Part of a small language model's weights: a variant of Adam for these matrices.
Each number is 128 + 32 x the weight over the matrix's rms, rounded and kept within 0 to 255. Layers, rows and columns count from 0.

# layer 6 MLP up, 1280x320, rms 0.0655, rows 644-665, columns 160-319
[[ 66 156  84 133 100 154 183 142 130 129 137 125 131 152 154 160  66 114 151 119 119 158 100  96 109 105 131 128 143 152 126 120 184 141 161 122 156 127 161  83  86  67 115 132 104 126 147 112 170  99 162 160 147 161 143 136 117 162 145 118 159 143 102 114  86  95 146 125 182 120 111 107 147 134 106 114 140 148 150 124 118 167 102 141 112 164  95 111  96 114 121 139 159 161 124 100 132 114 118  97 141 139 120 141 149 105 123 148 160 116 165 125 117 124  90  76 105 110 114 144 144 111 202 130 125 135 138 132 157 110 134  81 134  96 142 115 108 127 135 121  87  78 125 110 122 115 119 141 166 114 110  89  95 109 117 145 127 119  95 103]
 [121 121 183 114 138 120 141 126  89  65 102 170  86 127  53 180  66 103 148 109 110 216 153 128 132 121 144 118 156 145 184 146 127 116 149 145 150 134  95 135 125  58 110 129 133  87  75 127 123 134 144  96 136 150 134  99 133  91  75 152 132 136 124 192 131 112 110 147  83 132 101 151 136  91 134 111 154 168 167  86 211 119 133 137 141  81 143  76  97 216 166 111 159  79 173 140 127 101  97 129 176 114 155 129 126 178 105 134  72 171 127 115 137  96 156 171 104 112  95 142 123  86 207 116 118 209 127 115 170 111 115 160 117 205  99  73 122 106 115  81 135 121 116 132 117 135 103 112 117 104 117 117 192 128 113 139 132 167  88 167]
 [130  84 170 101 144 127 145 165 192 162 132 157 111 199 108  70 147  80 164  72  89  99 156  94 112 183 112 110 104 116 116 139  62 145  90  97  92 106 116 173 155 106 162  95  80 132 140 153 129 112 119 137 180 164 118 124 137 133 134 143 150  88 163  84  77 145 151  92  99  87 120 139 137 176 118 116 129 122 125 118 154 141 102 113 111 121  85 112 141 122 121 122 169 108 128 115 165 143  96 125 127 147  89  86 151 130  68 174 118 120  98 164  91 190 143 146 180 127  90 149 137 119 145 130 113 107 136 143 110 128 118 111 124 128 102  83 104  84 150  67 132 103 135 134 140 180 154 119 113 134 155 154 150  69  86  87 106 107 101 185]
 [159  94 145 139 130 116 139 123 141 142  66 172 189 159  69  96 130  67 133 104 122 135  53  89 127 153 132 133 180 121 168 126 136  96 114  62 165 157 135 143 140 117 137 123 137  74 161 133  99  42 121 130  62 115 116  94 153 161 108 171 155  86 132 103 145 152 185 115 109  89 104 117  72 159 164  78 217 119 209  51  54 145 133 115 106 188 108 107 104 124 124 208 177  93 147 146 180 152 103 171 117  67 146  88 138 112 113 157 127  94 158 138 145 121 131 125 133 126 120 123 117 135 107 107 101 118 134 113 111 119 105 148  85 148 116 138 155 137 124  86  87  96 197 142 116  36 185 180 137 148 145 135 222 167 122 119  86 109  86 103]
 [190 110 154  85 100 140 168 122 180 124 149 200  73 129 126  89 122 147  98 123 128 152 122 116 112 101 116 158 120 108 125 176 147  87  95 161 133 154 138 117 130 159 174 133 161 111 110 105 123 132 119 105 114 151 153 148 132 165 122  68  63 151 105 193  94 153 135 124 129 141  36 117 122 130 107 122  80 146 146 152 155 145 114  89 172  79 165  97 146  98 147 104 119 111 152 131 128 127  90 115 216 148 174 177 162  96 129 118 102 120  98 194 159  98 102 157 164 132 119 102  79 104 124 160 140 144 144  97 141 134 104 147 111 119 155  96 141 151 105  50 116 118 131 117 160 107 150 106 164 190  97 113 173 164 105 126  71  77 119 138]
 [ 61 118 129 161 210  92 131 141 145 131 117 151  34 169 131 142 126  97 117  85  96 157  87 143  93 137 150  91 141 111 104 182  83  99 204  85 125 121  51  78 159 144  91 135 130 125 108 132 105 133 162 134 118 161 140  82  99 147 124  95 107 102  91 150 107 104 157 120 123 128 132  55 139 155 153 143 116 102 169  55 126 105  55 120 113 124 108 138 116 104 180 102 148 127 145 122 198 101  98 117 122  88 144 115 111 151 135 168 135  96 182 140 113 157 189 150 116 151  63 146 134  85 134 173 121 132 184 175 150 118  94 163 151 119 104 124 139 126  79 132 147  88 153 130 113 125 180 100 154  84 138 147 173 107 144  86 151 157  53 146]
 [ 69 134 196 100 104 190 145 161 230 144  89 127  70 125 131 127 115 117 131 105 139 159  91 118 109 127  91  87 115  77 109 131 113 165 115 116 112 117  73 127 138  76 114  99 154 123  92 117 115 130 165 107 179 108 193 184 134  89 114 155 111 157  94 174 139 162 104  97 147 137 154 152 156 177 115 142 135 111 122 153 104 100 114 231 131 116  54 124 157 108 119 118 125 123 140 136 162  88 126 169 160 119 203 108 136 123 173 102 145 132 165  71 144 138 145  85  58  97  92 154  79 141 127 133  69 116 149 137 136  92 127  76 122 130 111  85 132 110  60  72 129  93 141 149 162  99 104 184  94 153 129 116 156 165 138 159 105 207 151 166]
 [150 114 102  68 178 120 198 105 151 134 115 159 104 143  83 118 107  92 133 131 125 165 155 132 141 100 119 118 163 131 143 114 102 199  79 150 114 155 143 189 114 173 163  55 101 103 166 150 132 147 134 101 104  96  74 130 101 145 134 100 134 142 132  99 144 144 148 105  84 123 139 118 126  76 112 136 151 117 166 122 135 175 130 111 144 114 168 119 144  87 133 172 152 112 131 103 109 140 114  92 163 143 118 113 135 114 107 112  95 127  69 195 178 131 179 146 156  82 111 109  70 114  94 120 170 134  98 153 102 208 131 128 112 138 148 170 170 139 103 126  95 108 146 160 165 127 126 130  97 107 119 175 149 161  58 148 135 116  84 151]
 [123 181 154  42  92 144 142 136 200 137 119 107 125 140  81  75 100 107 102 131  98 157  94  83 157 145 100 100 153 132  95 112 132 186 129 160 101 108 103 191 142 190 107 119 153 120 115 112 163 152 106  67 137 150 101  89  99 220 138 165 123 118  70 112  96 143 108 137 182 107 107  58 148  98 143 159 120 140 137 110 164 114 118 139 168 180 109 136 174 126 150 116 159 141 144 138 104  97 133 141 139  98 111 135 102 129 188 173  90 129 108 164 141 152 116 102 154 102 141 135 169  88  82 114 107 131 160 178  72 137 128 150 137 140 231 149 146 160 135 121 114 154 154 130 131  67  84  98 123 142  92 151 149 142 115  98  82 151 147 190]
 [140 154  83 174 137 178 147 156 128  88 108 118 126 115  93 125 146 201 169 119 116 109 128 197 138 117 106 187 170 147 178 178 105 174 141 137  91 157 166 150 183 167 113 115 128 140  91  92 152 130 136 116 135 112 166  94 165 152 135 148 143 182 160 118 132 138 158 134 106  77 102 206  97 103 144 142 160 110 199 113  95 156  90 121 180 172 174  95 144 119 122 120 163 183 108 157 151 148 166  98 120 160  87  91 129 202 138 182 143 112  91 146 177 109 122 140 117 141 135 144 157 120  98  99 112 107 127 179 142 140  81 121  38 137  84 110 129 129 117 115 161 157 146 155 104 174 179  94 120 100 107 169 144 152  55 121 140 103 135 106]
 [155 152 190 141 161 182 169 188 130 146  92  85 123 114 156 105 122 144  96 138 126 150  96 170 134  92 145 127 130 144 158 157 122 132 110 141 147 117 137 102 129 138 188  17  97 131 120 131 147 106 104 101 149 122 117 123 152 136 131  89  79 151  56 116 158 133 176  93 110  83 109 126 114 129 188 128 143 122 142 167 156 109  88 140 139 151 125 120 205 126 191 133 102 135 120  92 144 118 111 157  73 123 118 145 147 197 151 155 114 123 100  46 141 130 101 237 142 136 126 177 156 168 105 112 111 148 115 168 136 156 150  68 105 142 129 131 164 150 196  63  90  79 131 116 140 154 156 115  94 169 142 153 210 121 152 113 124 116 119  87]
 [101 184 166 103  86 124 120 149 150 118 108  99 154 171 165 120 111 128  97 148 114 169  45 120 133 123 170 138 107 173 169 228 140 106 117 171 124 144 165 158 123  93 155  90 120 166 127 155 168 130 100 141 113 157 171 101 122 124 168 134  82 157 113 152 131 159 121 134 128 143 116 168 173 145 154 144 160 128 143 126 131 149 134 150 190 166 111 150 137  98  87 133 108  96 120 152 145  74 183 159 104 114  85  74 114 139 138 105 139 114 139 109 142 168  87 108 159  82  98 146 171 186 122 187 128 113  97 123 129 107 135 139 131 157  74 184 164 129 150 153 115  78 129 174  50  95 147 104 115 140  84 108  99 109 183 112 141  93  90 131]
 [ 52 131 145 104 146 137 126  94 142 149 120 126 117 170 172 140  99  68 142 161 139 195 152 175 158 117 173 105 174  80 152 159 159 150  80 123  72 110  80 133 158  97  98  98 138 127 110 149 176 218 159 137 103 120  86 124 187 135 111  90  92 116 116  94 144 137 151  85 134 121 109 143 134 182 172  92 206 118 154 132 104 103 125 110 112 177 136 119  95 158 183 150 130  96 153 135 143  70 117 171 170  90 113  77  58 122 111 111 100 107  71  90 135 124 117  75 110 115 122 102 109 169 119 157 158 156 159 156 134 111 146  98  87 124 169 126 188 105  64  39 112 105 151  90 179 145  51 184 174 109 118 137 116 160  84 140 144 136 145 130]
 [ 69 151 204  69 131 166 118 111  94 119 174 123 136 141 138 246 109 148 127 190 138 159 133  89 109  88 118 125 131 143 113  69 137  98 160 169 106 136 150 127 167 128 169  43 160  90 146 175 144  89 146 150  90 132 170 136 128  97 166 130 144 139  99 142  82 141 163  95 164 109 111 171 105 113 180 105 103 170 142 125 161 131  86  98 174 112 115 158 151 123 118 132 120 116 161 164 152  58 153  89 158  54  75 146 190 117 116 118  86 152 114 156 159 109 184 135 110 108 103 136 119 143  99 129 135 165  79 141 174 155 179 157 146 221 154 157 179 122 115 131  42  75 123 131 151 125 167 169 130 124 109  93 162  99 136 145 117 134  98 126]
 [ 68 137  60  89 107 110 139 120 145 171 169 144 125 208  77 129 128  83 132 124 137 114 151 121  85 167  62 101 121 122 164 133  53 154 150 113 152 132 112 126 107 114 134 120 147 153 111  80  30  61 132 107  51 185 150  99  67 170 145 192 184 112 141  84  66 166 152 142  81 125 142 143 105 160 121 125  65 157 138  68 113 120   8 143 147  76 110 104 102 143 120 158 187 153 118  81 158  92 158 187 170  65  90 119 180 119 153 128  98 149 104 142 144 114 135 118 204  71  95 169 165 124 144 132 173 194 106  90 116 129 175 147 136  61 174 146  97 140  79 110 168 114 114 157 169  65  78 168 108 117 169  71 135 123  91  77 127  82 105 206]
 [115 126 201  97 143 126 180 119 127  99 156 127 116 153 118 215 106 144 105 190  80 175  90 124 111 180 139 140  88 190  98  86 133 151 156 123 131 172  97 146 122 111 128  99 126 135  84 179  76  49 125 133 107 152 138  91 130 146 107 136 156 129 157 151  92 118  80 106 123  92 130 137 146 129 190  94 161 141 120 130 109 149 136 127 183 231 138 172  66 166 141 106 141 138  68 158 222 113 132  94 141 148 112 111 118 167 117 131 128 159 100 141  60 166 119  83 164  75 156 201 171 175  89 149  62 153 118 128 130  71 131 128  41 121  91 152 125 109 147  79  73  81 127 151 137 123  90  92 115 164 148 120 223 153 116 139 125 121 130 147]
 [147 105 154  87 139 147 202  86 130  87 120 162 164 208 154 208 129 119  89 122 188 192 153 109 108 119  81  59 177 180 122 109  96  97 165 191 160 116 137 107  99 119 195 160  98  86 169 150  76  73 149 105 139 150 128  85 129 155 121 105 168 129  89 129 108 141 144 112  88  99 109  56 144  96 137  62 149 145 120 126 125 133 109 133 210  74  93 143  81 109 145 106 128 114 159  97 190 137 122 155 179 140 166 146 142 107 111 110 126 137 113 160 138 106 127 128 113 140  73 108 127 162 150 100  76 129 141 122 138 172 133 122 140 112  73 142 127 166  89 110 130 105 161 167 174 128 136 111 109 154 144 101 206 112 121  71 132 136 103 143]
 [152 119 204 131 160 175 154 100 115  96 119 135 146 126  40 130 161 132 158 189 123 141 178 120 157 107 146 142 127 113 130 132 127 129  88 105 155 126 150 126 105 146  93  77  88 158 122 105 143 150 165 112 136 128 159 132 145 113 121 134 132 200 112  96 111 145 118 124 124  85 101 144 120 136 102 164  89 111 130 195 128  92 113 183 100  94 130 167  97 118 162  99 128 121 103 116 167 120 139 209 166 137 110 127 132 165 119 171 112  91 193 125 128 108 152 137 113 157 139 115 111 163 131 155 137 112 113 152 168 158 132 103 100 159 130 145 218  74 163  69 175 175 132 187 135 144 143 143 142 180 141 201 159 122  99 122 135  89 169 143]
 [129 158 146 120 116 153 199 145 179 137  85  84 141 152 170 109 152 120  80 123 180 172  74 155 119 107  93 106  88 104 140 150  97 109 125 149 131 137 145 117 168 140 191 131 160 162 117 203 149 113 155  89 108 120  81 129 130  60 136 151 124 144  75 149  95 113 128  77 125  84  84 176 121  59 149 148 129 118 108 168 172  86  74  75 155 107 125 141 210 101 125 110  86 152 119 107 123  83 117 128 139  73 172  80 108 163 154 131  86 100 119  45 136 161 152 147 150 125  91 133 153  61 128 166 160 148 123 128  92  75 126  81 133 111 121 145 215 184 139 136 113 139 179 155 135  56 180 130 189 109 164 159 131 152 143 124 111 205  96 128]
 [109 144 132 101 113 141 114 173 174 145 156  80  62 159 115 135  81 138 132 144 107 195  56 114 105 123  71 162 136 132 217 130 136 111 105 110 117 157  86 163 124 102 157 120 176 148 188  77 102  84 147  62 100 145 146 184  61 167  92 130  87 155 128 129 122 119 151 179 104  85  99  78 137 112 125  84 180 105 228 103 136 100  92 114 154 158 108 155 166 126 141 120 128 121 176 140 107 106 105 139  93 126 138 143  28 128  94 200 179 153 125  98 161 128 148 170 166  86 163 155  94 109 159 111  88 103 163 107 104 130 188  72 142  84 159 132 135 126 123  98 163 147 214  93 131 125 102 149 133  99 104 174 195  65 105 112 123 135 121 139]
 [ 85  95 157  60 109  91 167 118 162 146 119 160 155 146  82 139 113 152  92 154 137  64 132 119 162 142 141 133 129 133 155 146 124  96 141 173 189 110  79 184  78 140 156 176  83 123  93 164 151 127 113 129 106 189 137 163  89 133 174 123 131 152 111 164 165 149 178 136  89  93 147 123 112 162 146 181  92 146 147 132 120  58 135 182 131 107 185 100 209 104 186 121 188  90 114 100 122 117 146  97 178 107 101 111 162 203 209 103 201 165 109 163 180 103 130 152 140 126 135 112  87 161 150 117 156 163 112 126 104  91 163 123 142 157  46 159 103 172 115 134 174 137 122 120 125 122 160 132  65 146 127 142 181 100  72  48 167 126  75 151]
 [ 78 110 143  97 180 173 193 156  89 170  88 158  51 105 133 160 164 165 144  80 106 198  87  96 120 151  55 139 167 162  92 161 138 123 113 175  81 109 114 139 125 125 111  89  81 120 100 121 102 100 101 120 105 127  96 147 164 107  91 114 188 158 125  99 123 109 131 130 124  56  63  71 156  99 143 117 180 170 209 111 159 122 112 137 112 177 113 126 180 108 133 204  83 124 200 112 141 131  94 174 144 127  94 188 115 139 136 170 106 153 151 103 139  96 154 189 119  89 121 130  78 127 115 123 141 101 164 155 122 152 214  97 126  91 128 116 149  97 172 100 154 159 133 108 101 119 111 183 152 111  92 216 180 100  85 106  92  72 164 143]]
# layer 6 MLP down (transposed), 1280x320, rms 0.0579, rows 644-664, columns 160-319
[[178  88 172 107 155 123 103 135 165 135  78  90 140 122 154 118 164 106 156 164 144  90 140 132 167 137 125 134 129 160 140  86 109 165 117 148 123 168  78 170 124 159 115 113 127  84 102 156 125 149 112  97 118 123 156 115 133 105 120 143 124 116 150 165 182 127 108 133  70 154 175 132 144 139 134 145 139 147 154 123 164 110 113 133 225 145 127 195 118 140 138 125 106 110 110 124 176 139 110 151 103 117 166 143  86 123 120 135 127 129 138 116 115 105 163 129 159 159 118 143 126 138  81 141 131  65 108 144 130 115  89 172 146 144 144 139 162 130 130 141 121 143 132 149 132 176 127 114 130 124 168 124 197 104 150 131 155 140 146 135]
 [128 108  84  72 155 134 154  90  97 140 108 114 148 139 108 133 125 113  90 110 148 175 167 153 116 121 135 144 145 130 156  90 179 119 111 144 104  69 174 129 155 179 131 109 101  97  84 110 128 119 107 128 170  95 147 163 132 121 163 101 109 176  87 152 130 133 194 126 113  58 136 125 130 162 147 118 160 120 136 170 193 102 116 166 116 175  83 173 113 137  62 100 124 184 136 105 138 117 110 124 135 112 100 211  98 124 138 124 179 172 136 128 116 136 129 170 144 138 110 109 151 160 103  84 124  80 144 122 103 105 123  86 118 121 144 123 198  91 148 129 125 107 145 178  95 135 125 202 162 101 148 184 132 119  83 106 123 134  34 132]
 [176 143 105 121 136 104 169 120 140 109 129 148 145 116 109  74 103  85 118 161  68  85 196  99 167 150  94 134  98 121 104 126 139 154 143 111 117 117 186 100 113 147  88 149  49 113 138 136 172 114  86 160 182 133 110 110 157 143 142 183 161 104 148 149  92 145 161 131 110 122 161 123 145 171 136 112 111 116 161 116 153 114  69 113 126  91  86 147 121  95 106  94 150 151  76 146 145 124 160 158 141 113 131  81 145 158 106 197 175  86 139 190  74 159 158 138 137 119 160 105 146  97 109 157 128 122 156 152 175 123 145  98 117 160 125 107 112  99 214 147 105 102 102 130  87 152 136 112 121 110 206 122 189 130 122 135  93  99  61 217]
 [191 138 117 156 116 131 167 109 133 117 135 149 133 103 162 136 201  79 132 112 122 130 110 167 125 160 203 157 133  74 109  77  94 150 129 146 103 129 169 140  61 118 109 184 147 165 151 143 130 125 142 172  91  95 120 135 110  75  89 170  92  61 110  77 158 132 108 120 168 107 165 125 167  75 152 107 152  32 163 116  99 108 128 124 110 189  92  96  96 106  79 125 142 113 142 138 184 158 103 118  86  96 105 104 201 145 120 118 183 117 127 120 129 153 150 204  54  63  95 124 151  76 116 131 129  69 132 127 112 124 197 162  84 134  84 134 140 153 122 101 137 105 123 102  92 102 107 151 177 150 166 130 155 176 124 154 137 129  80  88]
 [ 99 142  91 190 151 150 125 100 105 143 121 100 126 146 180  61 111 144 185 116 124 103 142 102 135 125 123  80  99 111 104 123 196 149 153 139 113 131 147 150 102 159  99  78 140 160  54 173 104 108  76 130 133  97 149 154  71 197 110 166 132 160 138 187 131 171 143  97 159 136  76  83 116  95 147 162 131 163 111 132  89 147 139 118 125  53 126 139 157 114 180 139 124 156 127 154 129 139 116 103 145 151 111 116 128 166 120 153 134  95 158 163 161 145  98  69 120 115 117 113 109  90 123 117 130 104 127 110 119 230 145 184 126 152  80 105 104 146 153 141 153 142 141 154 156  70 195 163 127 142 157 168 190 182 110 126 134 116 119 128]
 [143 118 142  91 134 125 206  59 145 152 140 151 158 128 143 141 151 153  88 160 113  91 168  62 136 134 197  87  84 136 128 172 127 134  59 220 118 109 222  80 117 164 142 140 110  62  85 145 137 178  85 156 137  97 163  56 156  81 126 157 188  75 134 117 148 161 169 123  72 172  83 135 162 121 184  96 148 105 113 141 143 104 112 122 153 133 131 158 158 157 160  94 153  90 172 118 177 150 132 120 118 105 128  65  85  99  84  92 190 153 141 174 148 145  88 150 146 176 138 142 104  93  83 167 132  81 134  92 130 155 144 199 150 126  50  84 173 134 159 117 138 104 153 177 185 155 146  76  95 162 155 127 131 122 138  75 143 172 133 132]
 [ 97 141 111  65 190 132 116 154 179 133 127 128 145 164 100 110 168 135 151 143 139 106 187  92 148 128  77  95 140 199 126  97 167 110 154 169 106 139 126 157 134  99 127 118 142 126 136  85 167 136 133 170 139 113 142  97 112  93 142 125 117 120 149 181  87 141 132 136 136  59 105 170 109 107 167  83 181 101 119 115 128 104 129 130 115 126 133  78 171 167 176 114 152  72 113  86 157 119  44 111  47 107 186 127  71 113 120 118 167 125 132 117 132 133  50  82 136  89 101 140 107  98 120 156 158 139 210 139 163 131 134 140 144 104 193 140 225 140 135 183 102  82 105 132 108 111 119 128 123 140 140 129 109 119 199 114  94 151  72 115]
 [142 146 143 171 141  88  89  75 190 141  80 148  72 124  77 124  89 114 115 139 134 141  86  86  82 108 114 146 172 138  88 137 171 166 119 154 156  84 108 143 185 144 120  99 141 186 217 151  79 112 122 104  73 164 138 147 158 159 112 141 175 134 129 163  96 180 140  67 119 116  95 129 114 185 102 180 139  74 160 114 182 140  96 114 103 109 144 117 124 147  80 159 113 114 161 162 124 158 140 167 152 161 113  81 156 145  73 146  48 167  65 183 128 122 165 121 122  67 159 118 138 135 121 111 118 116 145  66 119 137 105  90 102 155 121 101 180 136 155 134 171 193 113 122 114 143 100  91  94 103 160 182  96 195 118 114 128 166 126 177]
 [ 92 160 132 158 121 115  91 134 109  88 136 116 128  80 168 164 116 151 159 130 121  64 114 146 187 139 141 114 137 104 105 137 127 145 114  96 147 187 127 138 148  98 126 101 164  65 108 111 124 120 140 156 118 140 147 103 173 128 117 124 220 159  95 114 139 140 137 145  45 108 158 149 130 112 132 146 109  15  71 112 155 156 164 163 148 100 155 130 197 130 133  95  76 179 114 124  82 137 148 170  56 109 125 128 116 120 160  71 120 147 154 131 176 121 177 139 139 123 164  76 137  59 155 137 166 124 121 154 143 174 143 178 106 161  98 126 121 109 200 155 148 117 155 103 115  69  76 129 125  99 154 145  96 113 177 111 161 177 102 104]
 [152 113  90 146 100 142 129 118 142 143 104 161 136  89 111 129 130 179 109 119  96 131 133 165 140  75 133 157 153 126 194 106 155 169 152  94 168 184  89  96 136 119  87 126  90 114 103 178 117  87 157  96 143 128 182 156 148 120 157 133 105 167 155 115 131 109 110  70  74 135 134 166 137 132 175 137 147 142 149 136  63 174  76 114 162 137 120 127  71  84 133 127 158 157 105 161  92  59 124 127  73 101  97 117 144 133 113 188 140 107  94 115 108 135 112 158 116  91 147 112 105  98 102  70 110  96 165  70 113  52 118 140 101 116 138 137 114  89  98 118 118 111 107  96 171 124  73 155 113  73  79 133 136 105  61 174  58 112  98 114]
 [174 137 171 136 113  88  57  80 118 156  85 139 107 127 131 128  81 139  53 175 120 131 164 113 145  77 136 139 132 116 115  94 133 137 153 132 216 155  96 139 158 119 167 177 166 114 121 130 187 131 152 124  68 155 104 149 142  99 119 147 127 153 146  95 153 115 118 100 120  83 156 148  93 123 138 141 125 183  96 168 155 146 132 206 175 141 102 150 152 102 120  96 162 103 156  95 130 146 113 104 121 107 180 156 162 112 179 127 161 111 175 111 169 107 179 110  93 124 114  79 167 136 139 143 105 134 140 155 140 172 175 102 137 150 129 142  71  66  72 128  88 114 137 102 117 133 120 103 123 111 103 162 152 122 137 157 166 160 144 110]
 [121 132 114 141 102 104 106 155 123 110 128 159 115 156 168 110  99 114  55 151 133 103 150 127  88 163 116 129 131 122  49 123  95 150 148 173 153 153  99 153 140 134 127 102 130 141 105 146 161 158 161 156 180 143  96 144 121 103 140 153 101 118 185  94 108  87 178 126 106  84 157 121 104 143 128 119 108 177 131 119 156 127 133 151 120  85  97 173 110 153 119 106 145 120 219  72 122 127  97 132 110 180 171 161 123 127 178 144 140  96 126 135 131 175 162  84 143 120 191 118 149 136 102  88 121 168 126 167 154  97 108  95 138 158 140  47  53 139 123 155 120 119 149 152 100 117 139 115 130 143 153 179 157 125 144 158 127 113 139 120]
 [121 158 130 121  86  99 186 131 113 179 111 113 128 165 140 137  97  95 107 173 118 108 145 128 149  89 124 139 146 101 126 137 177 131 134  75 122  65 159 149 104 183  75 145 115 163 149 140 164  87 115 108 166 138 150 220 109 113 110 117 203 146 139 103 139  98 160  99 166 171 148 133  70 191 143 157 133  78 129 154  94 172 144 131  99 151 138 108 154  72 116 128 126 123 152  59 180 147  94 125 118 137 129 140 145 107 155 150 185 112 132  84  99 167  59 123 174 117 184  98  86  92 147 211 144 147 151  90 148 141 119 148 166 105 119 193 150  66 115  90 132 107 115 133 149 100  70 131 170  80 144 117 178 156 148 148 188 144 207  86]
 [143 115 145  66 134 159 135 112 151 106  37 136 132 132  68 177 106 125 134 108 100 175  91  84  95 112  92 123 159 154 146 155 150  99 179 138 171  94 115 130 102 124  53 149  97 123  87 146 141  70 117 134  48 162 131  91 106 129 142 111 136 170 145 128 154 131  56  79 122 133 165 136 134 133 123  90 148 108 100 103  86 133 119 130 109 118 127 130 147  47  96 127 112 125 103  88 163 135 160 160 128 131  97 131 107  97 142 179 148 142 134 190 112 100 196 125 173 144 126 167  78 131 118 170 185 158 140 165 153 115 197 118 146  98  84 157 113  91 136 148 182 170 122 103 115 121 104 110 120 139 153 165 105 116 119 147  96 106 143 132]
 [127  75  84 184 152 189 171 162 116 118 178 133  89 118 115 151 154  76 156  97  94 103 160 200 140 196 102 122 184 171  68 125 124 125 115 106 122 133 137 125 132 111  99 141  49 158  51  91 151 137 125 134 114  98 143 105  73 139 109 199  87 125 176  97 151 132 168 175 107 163  98 135  71 150 123 118 112 100 132  30 138  72 138 164 107 181 113  93 102  76  92 104 119 131  61 132 181 133  93 125 134 107 165 159 118 131  86  65  98 144 184 103 114 164 138 189 163 132 157 152 105  99  87 150 139 175  54 138 143 164 170 154  68  52 133 124 103 105  87 156 148 119 196 133 103 155  65 115 131  32 122 152 162 153 101 120 186 110  93  94]
 [138 127 115  88 214 131 116 164 145 116 113  76 163 101 133 119 115 133 123 135  77  73 121 126  82 180 167  92 110 160 185 128 149 108 132  98  90 115 118 162 133  90 116 178 124  72 147 147 104  98  64 116 133 159 137 136 136 146  99 106 153 117  80 108 148 119 144 113 118 142 165 103 145 140 111  69 127  22 102 161 143 135 142 132 113 159 150 172  45 155 137 145  91 154 130 134 152 142 144 193 162 177 163 148 111 115 178  64 147 166 113 171 192 145 120  77 104 101 177 147  80 112  95 130 140 128 114 177 108 168 133  83 128 137 181 119 156  82 152 166  70  94 165 118 168 141 137 130 188 148 115 147 101 120 170 109 135 158 122 120]
 [101 107 114  77 107 140  78 105 108 128 185  98  85  90 168 191 144 203 168 166 155 123 133 167 104  66 104 155 163 159 128 184 191 116 118 164 158 103  92 201 112 136 120 162 169  81  82 167  84 147 108 161 138 148 203 173 130 152 140  89  95 120 106  90 170 168 164  97 168  51  54 163 143 134 157  83 163 127 116 113  89 125 107  92 135 172 176 130 184 128 112 174 136 135  81 109  92 160 171  86 162 147  86 151  67  99 134 151 145 110 153 206  99  62 124 120  97 127  70 144 144  86 185 190  77  72 131 171 178 136  98 153 153 121  86 137 106 129 150 124 130 124 119 136 111 212 174 114 121 102  91  98 157 139 143  87 162 138 116 167]
 [151 119 197 158 138  80  91 115 117 181 153  97 111  66 130 180 100 113 107 124 155 160  87 135  90 112 210 134 100 140 156 138 110 139 118 131 125 127 164 141 124 165  95  89 180 175 202 143 178 121 101 108 149 134 183 147 134 121  71 127 159 135 105  81 116 155  87 114  91  78 178  97 156 112 105 115  79  89  57  66 138 165 104 120 171  92 118 122 178 173 121 129 130 146 140 148 134  94 142 191 127 114 149 125 179  65 119 134 116 168 127 125 111 132 151 150 104 154 120 133 121 180  64 127 136 131 130 133 148 166  83 145 138 110 111 127 184  71  82 139 115 171 141 145 113 119  81 114  82 170 156 130  74 130 110 134 192 161 126 139]
 [128 122 115 116 107 104 116 123  93 103 100 183  60 212 110 129 108 110 104 151 159 151 143 135  97 133 118 143 158 142 140 166 106 138 148  70 199 173 105 160 163  99 123 112 101 111 174 114 132 127 160 137  95 116 106 114 188 112 105 176 112 188 163 147 195 124  93 198  97 121 168 138 154 124 113  98 150 152 179 166 107  84 129 119 126 110 128 155  86 151 133 179 130 174 191 100 172  91 116  90 163 129 141 107 113 131 160 134 134 104 131 115 105 121  86 106 144 127 122 123 168 120 156 127 123  88 111 136  92 105  70  82 120 104 120 167  94 126 127  97 102 102 134 124 131 109 185 131 165 140 205 154 181 200 114 184 147 173  99 126]
 [ 57  99  69 122 179 150 124 100 127 138  65 110 121 128 161 104 128 139  99  81 151  97 197  99 129 123 161 135 128 123 141  30  67 115 102  78 119 140 120 142 123  60 157 175 206 115 172 134  86 158 141 136 117  80 145 127  86 138 165  91 171 110 150  73 172  98 146  83 106 190 164 174  91 105  48 115 150  99 108 162 173 125  96 143  52 169 107 164 148 106  74 103 130 134  98 134 171 163 115 127  98  93 149 139  81 100 138  95 150 104 102 140 168 128 130 190 118 138 182 181 151 103 122 160 151 143  91 127  76  69  59 168 150 105 186 111  89 193 146 137  73  61 131 136 107 138 126 131 103  78 146  78  69 110 172  62 179 116 107  51]
 [174 164 110 114 187 152  67 168 166 127  39  94 100  78 162 114  97 127  82 104 123 173  98 111 145 131  92 144 101  86 130  88 162 107 148  94  98 101 156 196 114 107 177  63 171 106 172  66 130  44 156 118 167 116  92 165 140 145 151  90 157 136  83 118 153  76 178 171 122 108 112 121 144 132 207 110 204 107 152  91 125 171  56 113 209 139 116 101 122  41 171 164  77 128 128  95 103  98 152 112 103 176 135  99  88  85 157 162 122 158 132 171 157 144 154 145 132 128 110  51 125 109 130  92 145  87 204 116 146 161  93  88 174  82  95 153 173  97 100 123  98 100 188 121 125 133 172  74 176 102 134 156 103  80 148 121 111 137 143 163]]